config = dict(
    bias='none',
    parallel_block=False,
    warmup_steps=200,
)
Each number is 500 + 25 x the weight over its row's rms, rounded and kept within 0 to 999. Layers, rows and columns count from 0. Numbers have three digits each. The size before them is the row's rms in percent of the matrix's.

# layer 4 attention query, 320x320, rms 0.026, rows 159-191, columns 288-319
101:528453529459512507473570462496501526525466490510529485465488517533502477486487520498538501498485
084:542525504507515506500507544506475504497486492527509472531539534510498521516455560488451486482505
088:496511496485536489464505525499508492455480508483495512493497502549492481505522484484519505541458
090:492504473508504484504475483508472499494497510489503517482491549488503526492499493495460481530466
086:570507480517524504499496510489545520527483564507495494539520495529502492510493488487523541543521
088:518484476511489490530468480498499475525478532510493507511566500494496462506516487488470512509521
079:491561554478542482472513513510536490477488522516486446503524501522507470528494482511543504526530
080:491525481483531521479563519510505517505527462488487466483507515496498505535474478516514470518470
082:506508548481497461485540522522505510504470517530519515525543474476511503510539495527484519503490
094:517507522526516494517517514534511463489509505489526432537503507530469507464478537535505509523536
100:543480497533479481463447491487497487543505475495472496519536522490505527500544504499508502524503
084:528503513467482460494488521484510483551476502486510527472507506519513512491536538523484498470533
083:488534513526548466482549529528497476485519468477528454528519504523472504516502500498503469488520
079:574520488544475501485521510476486483532545537515455481508511497481512534527520534481517508507543
096:525479525527524501544515525492480473527499451498523458470500514499533466481476510471530513524489
083:532476516524520485509527529491462518485491526499509491520454510504509490478508505469487485520497
085:484502491503481500504464486498511483490454474505521500431494507497467522531525432511513498485468
083:486453514486531521567530461486457473498517498514490494481471501510487470492499547472514436507480
087:465495465468512506538461484511501475509483478518475483545529475507494516545457514513528511467490
092:541504503527510525436474472487511487491486499517479535465510520480505522514516502490482473539512
091:494513538502516517532493457528482508517493453522487513511503484499480477560514493507500491502507
095:501525482520530508513470521546504477476472536536554459513497506473498498506505503502518515517486
096:500520495533499475519500525518503473528520500495433566497477497527539488459487533475467508477546
106:457476544482558530497519504476454459527523524503473537490533553467527457524452488464489509543510
099:543494535498500509512550483533547505469512486520525464499509520471505513459482527520505497530503
097:486511496502480522482506489488522469516519514465556472534528518494543486459488461451508519499498
126:480487545453499527466529507498509513523525539494485483498525573498520488527487520489491476523498
103:512509554514505458503490504460505492506527492510473462531538540498514507467550529487537522530503
117:489522524533502523451526471504560496466444524467495511489546508492519524496507516535481497503492
104:494526541492516484525465510513467494507517507503488508492514515468469508515488530467477465469552
126:502494534497527528471490482474501476471478531497487500490521523484512468498502493512454498491464
112:545524492541520486503462480545479512529495515497510516483484552489433539477463507499481509479546
094:462509554460519500502525526520478539493480476480521544522508490492497500443453535513476479510502
# layer 4 attention key, 320x320, rms 0.0262, rows 159-191, columns 288-319
100:539505526490494511499492496481480548497480552491502491470546491481483500506475503474502465500495
083:516534483476512488517461466519514500507519506498504545447461468522485511471511479499459501490516
095:502477540546501504509507533467521530482504510541479507489540515491504471479490445482546505539477
092:512503501517485503469489516516482472501508521482536509508508512525485509516551488550472493490488
087:539522492492543455483484516479515475491529482501504485478519529523499529492455464495546483474444
090:503477527517457488490525496499512501443496522551510518460498519486510463525491474532515519534487
082:471482561477512536514535484518485487502520464486493531510498489525483510514492481505508527477450
076:479442569548472534494485516510471483496487474499547521516513438468500516473453513504471501472527
090:495488507524465524479487508483446497532526513494529490509513537500489474492488507476508494448508
080:510511514495516507523496538464484528507473499527480468541499556511529503437498492471538527536502
105:521485507506494456485544559530528481460497525528517513495491516518475513471544484498514551510473
076:542528487511493517502526498487479516490487519519478465463577542559547514503511442502550510530477
087:529472463516499515515478535470507517469484520525482512503458498477509481524505539525510498511529
085:544454483503470514481517519494478528461500477469577474563525520513552528456506513503464525433530
096:515499486510538510520484501545498526471497527519502498466491488549463465533478494494534495542497
087:504458495458496495509457511505488509492520495504501489475467487477521491488494504502517489503531
089:494524432515498507471458530477551481481467521504521473476514478524512519533522504460518444487495
089:484467489474478483491479482521502544519487539521481476511498499439476511477498488496519489505500
084:503517494516473532499526532520468508477513522509526497485506467463531496493544528478482492544482
097:515474521492512517472548483499486540522509515484545478483516482494538553489505496502480496499501
088:462449493556477505495486513511487477503495481491456490518505499480502473482539494527490465487500
096:467514500518545505498500473475510511538537515537536502481505464527486515507514508494504469519470
090:475483529490469454500515516505544465476475501540534514498501463497525506528537479496504480508494
107:507457500537508508501505460488507477567514498459499510522489478511514501509506482465541496505478
096:462508499487494480491512470514493501516505462508534466521524477515477556438494495501486498538538
100:532508503500502508490492490517516485538521494473495452512521482519519492476498465470506530492485
130:534473531506463466494483547488516499533515527464469485529479499504518450476487540453533499483539
116:470465541513542507491497509512505540557469509538493476526500522538503510516507463491524499478533
116:475494495478455474491486507498507551541498504477482492500505490486486537493498517500532481450499
108:514505505537526506490508484478484560452503520478502472495506478485539518514438509496480505511507
131:496481466487481493472499478469505551509492502479498529482475544481493497521502466505513486472475
117:486521491489508495519505498504509479490469483521565518490495504488485523488457501503495531495524
091:481499538473538526489493508533523496512480521544502473502514488534502528462559464469517479495503
# layer 4 attention value, 320x320, rms 0.0297, rows 128-190, columns 288-319
083:514561539534498473523520427484494502491458525516514481515517517527527495491514521478500506465466
079:485480500495494504487481524489548509476512480479498511526483505492510490526518529514471516517490
074:470474547477510483480514505561446462510540450480463494470498472510482503482510467539483532508485
083:490481484517523482466492512506510430513497488530507531500490471513498509511483506550546512447466
078:545503506490497460551527513477518469486526468508446488506479525472452497533468510465535500516487
085:501495511486481464513506494531529531494483534510490506477501444487518466475473461530495511507488
083:441518476506487516528532496498483554463506492499520494499505490497522505496508512494494507507521
080:480468519521499496488482507516502535500540472545496491502513428556472538494509469472506459522501
078:463459507486502520476485439481490503510510484468532466505478455468523509510500533463503516506523
082:502463467506459521480520488503503483535525488493461476517543532477493465517473501485590530554516
078:520531432503509534483491526507538437518578474532462503458476489505480507513510470446498482517501
076:487475498511476488504488473501539445507510477501521475542536512459486490495522510446466517503502
080:487500510479501516467495505519518521458511506528461520507525505551502493515490522505494494490469
072:500519454487451502491497460455515461488537492510478499513502506520477539482520488501519504536477
077:489466495514496467505466474480509484544497572495513541526492498484527508500472525454499507538454
068:443485520483500479520509537479502485474522498518473481484518515513556481523522476542518481496521
081:485558514501514496523505531486520529503496496493487508535495523494480506467488509503435488485515
071:525502506513494481476496483520501526510515496496491529493467534539527476487518456455509511477525
081:487502489541521536509486476475492535493482493539493475493453530498512498461512526472467529488491
077:474553510488466495514490537500493490510470502531528473558525507505523478472513489472482500472523
076:504481472533551524455524501510494522457461476529495496534532528515520499497490559521496504527547
080:487551518498506508484504534497466479486478502495462448518515536493516517497528482464505482480542
081:457510502467526490486512525470502495482500495511517502505495482519525507474520496532481479530503
087:568519481476517496484529541456516505492479495505524527529472465484462464533472517487483476513504
072:508528475490471500507526458500513491532436454478518484479504514466483449521495492513479469531510
078:520502506506472511481529511557498483468544504472527550494495469503503511491474542514518547535488
072:487458500498490494471510487464488526539512485463523539515464499479475468525496474513504512478502
080:534483490484453518508519488483526456476520489488496469474534537487484490514484439499504511473488
078:528482513502514506485483478521461464533538483512495536508472513544477487532536496471517491530554
083:528528469541507501478513485483550467508474510502508556485491529420454495509486478471497533501505
079:539512461453471489498486492517471489526484473503503531464449477481486507502503475499470498486506
076:505521490469484525529496531483495516513487473520493507534507508503492505482531467464483450544516
076:521501515508483467495477470538496525523496529452491513542497504548496480504508489442487504468540
075:448493520476529510464515499487510450513508502494473489514505492522571478511492476479502552499489
082:515502487462464482484494514478461498508507502458518538495509481499506487517481453450529505511514
074:456491522488513514502487519524497492505506526509451475507510539505520494461468521524567504498526
074:530497498507498452506482507449476516499512495486464509488525526483520501495495483484505481527496
074:516494490492482490508531499533509515533506509465445491502521506550521499502491528508485512512538
079:460506515527494527501509529498446526501482491470547475519517518483502538502487496506462534501450
073:473468482497515493497507474502527526469504497468517539520467536476535512492520520495522530535495
078:469502520506495528494467483505520500497512500486456478521503470497469510543530502504493518510487
084:498485479490501484502509467517449490475508526475514498514514468518477555510518448507516472528485
070:512501509519485497476494516506489464506503505520524499522479527464478518504508513494492498487495
075:494502549484493493517468495490508452497512502548537481537482505537527492455474488521519516470500
079:547532485515492480504515480484470507506495511563492508500523523485486461477511503530513446535496
078:520475498479481479472493502511501506540520482449546495483475490518509515553474472504472508524551
074:497526485507514494512507497468465493512514453459500497489491477516464514524513496520481524474492
077:516523493517513516532456516555502483475482510507482512478519468501499519501524509539541510456486
075:482514484474457476500536490510468504494480512513529509479502531504522510508526512501503519493484
073:571551484520517512507506474505463512483492476531486477474490531497513516515459543491489469454538
078:463512468523487506488468489462519472506505509512459471524521475537482448534483508475517519505540
078:487467516480487534532501514502482498501548478511475470473513514482448507477510518495488543448471
075:488530496489456547490471508476504474476470491535506484464508486519537472526473493489526488452569
076:522476491480492464501494452477524456515460520498533481486500479478522507522507515527536495488513
077:530478486490484448467458528462469491465462511501486477528470501455485466522477511502486525485501
077:492496460506472472498514502505516454510484513492507525483483522516519499459485527534500536498467
074:461494496491530480519469488532516501512465501550480480475518528477500521534503464509519497475522
076:431497527456511492474485529516482531446496538489473481467466468469510493464508461534528549463526
072:500479499507543447504497536499538500505570563533510502528452521498545471495485475485455519474504
077:501497498483518503515555510503461484458509477539521497553513529485533507492502484498493491502499
077:487464485500540511469448522475489499494536523501489509523492507498491517485544471508513469469505
073:491484494509475527475480522490468475497527491493479505500540507505486495518504483528525502533448
080:510530513507503494489520456510535481489543475523482484507470501549521529514530472451499522535502
# layer 4 attention output (transposed), 320x320, rms 0.0339, rows 128-190, columns 288-319
086:541486522515475522537485477478454466466499465468527533477485492482531514511495521538507491503455
085:500511475478460485501498469502512534529486483492485499504508487472506476458522495501529511495506
082:533517506515497443488465488494511508495529508494528478476493467527518487499437496532492513482506
094:502531496541491478503502498517525477476471479540480479474520532454482507464523474505511509476500
085:496525477454485493491537506520512472488485526452506492516494521482496521480474503489497508516494
092:501528493490494484544524475507521478473465500496494546509497473500481479539510503508442467473479
087:518473516494488482481517514512483495484466494434489480518487530431476482504488518477484514527514
086:485485506501499499503450495512505518525496524488504530519463502490498483517538501525506498544529
087:481465481492534525538475524483497511516461495479498484541511478543488498497480468458529447526550
092:500499474505472497537464525448505472514518518480501527475498490512489505470517450541463480497511
083:481524500546547467468495535505516521512500498499486469510481523482514458452484463510489536490485
083:472499503545541458547507502497513486515522475478512510490542505497495459492524520434508511488509
091:526541508487476508517490465453545490470540488504452496463522470533533467459448508524505476450543
082:493488525508541493505457531465507525497506455441498524473522504456490511482504516499488493510546
084:569474451506449488480484521534470514517528521499505505535490472462479511464484512508509543496552
078:530505500484524507498479484479464498490477501480527494517554474479495486525492519505484534509483
086:477515517446499488506517499510491518458464520483519528480542453479487491485480513522507503534475
082:479513476490512504488565489515483505507488470486494479473458520512468483539492538472472458439480
080:495476515468479486520505467520507542535555531501514580505501494483519487485502505496500509518496
085:490459523483501556502499510501478507465558512528489507499537502485513524539454551437536507525552
090:494513480544456514455500495482475475508506483533476492469501482529473475496531485527502499509451
090:472506476459532533454522495511496455475519468456497500471504517500514487502492486498512530460511
087:493537476523491530492493482493509527471455503511532459459536532498508490498465444512487495583462
092:506492507532456495515498467512489510529495479516462499494513514493490465465510503501499488517467
086:534504495507495546479481518506465492485468510509498493550468470538506492526506506498500503479492
083:528517530476508462508529488516513476480477506516467523490464504502495512480544482468497534521460
079:497505498522518490494497511517499520590522487536543484515489489486535487518491486499531462465471
085:522495510479530492477498516463432502520514482518471483507507474470485529481498474481453528490536
087:485507528496480537517500484491529545502519516501503508491483473556522447506510510482519460442469
087:467505500504502504486515496514490481506489529525478440500468491537459510496506490496505462527552
091:481484455470529504453518484496526505516520521470506455492482505507509502454507529501476457529478
087:482503505571529534498497488516458511516490516489524505504502489520494505512524494454492482513518
084:528486508473505514474513421478465542477546504476524510540493466485486491509502520479529482532530
083:520493512452499483507450519535505449469487466513491473466513510545507502471495489518484484514526
088:461510477482466482508516523491531488494506562509517517456471475446520484488497482502498501501483
083:490526491554485466492513508532517441501461539496512502510517492503472513474505514506519482512489
083:484516537484506447500519458489540518538537476501541484462500464459526471463480499540495531525481
078:552498493526482526504492513501515463539514509503489470481478457519482517498496455497478500503512
088:433496464515523512540497472464473488490495484494506526541491540443508514523515510506531532513497
082:428479524485498496487473495463529561547554512477509540490488483516492473502508455516494535493490
084:465506522499559495505507498514470465463514469499507496546547580498474510427475502480527532508429
093:516537482535507509491514461500493517480512484495488474529524517446528532546524532495517520516520
080:457492464517577507493533525503520483502510476520505488518499497505480520486537537492502512480498
086:508472499488541514492480470532517520474511519536534515487509510524561545471466499508531505473474
088:483485502525521517482553511505474461492466474495484526485480475489509493541495559531464484502509
086:541510533484504502484505461501514476484483557477496539520475486508484547519533493525466487483497
083:533529511456461449511492537496466485482518512481527500522510498511515495457463511496551526520499
085:503483520481528520513505519493525500510493525532468483533553465504476518496477573498504520524519
083:500503491471493504456461511509517489470452478478500554507534509519485485482486500532472473486458
086:515503440516472544509516455517526504533513524478532455491456465516473500486487502525529456487533
083:535509499470515514513467515491501518484499505479498446492512540532471483529471443452508499516471
086:500502505483512481526451532536544525474533498532450485516462463536537446496512515504550533447500
089:565485517482507528462478519491508477511517487553484484516524529524507417518505498465455497537491
083:493507501476510494483519506529480513501482456476516522495493496484476465539485496492532512489489
082:488495508465498529514519510494482493441457518503531491484518484501501467467487490524495469489459
088:484503498499550495492479518517515511510442476516496464505456502478521516510510477507467451461457
085:532508511475535471535504502519502442488512502488486511529496491479470546480520483492529505489533
088:501528542462512511545521491522504511508506455535510495498502498486458472457493491527525483526514
087:513491539509477501506500461520544521508507487485481546493519525487467461495533480477491468489489
084:511470490540480520475505466496520504510494507495482503414432472476540483502484529485505550506497
088:521498511525481478460522483497502516498520534495502476495484516502512524458481509503508467514504
085:491510482497463529497437500486490497500463500513519484517472494509520427510497519519513490487490
084:515502536499520539451477465511506538493521497497522525488497473526536522539487499451510520495508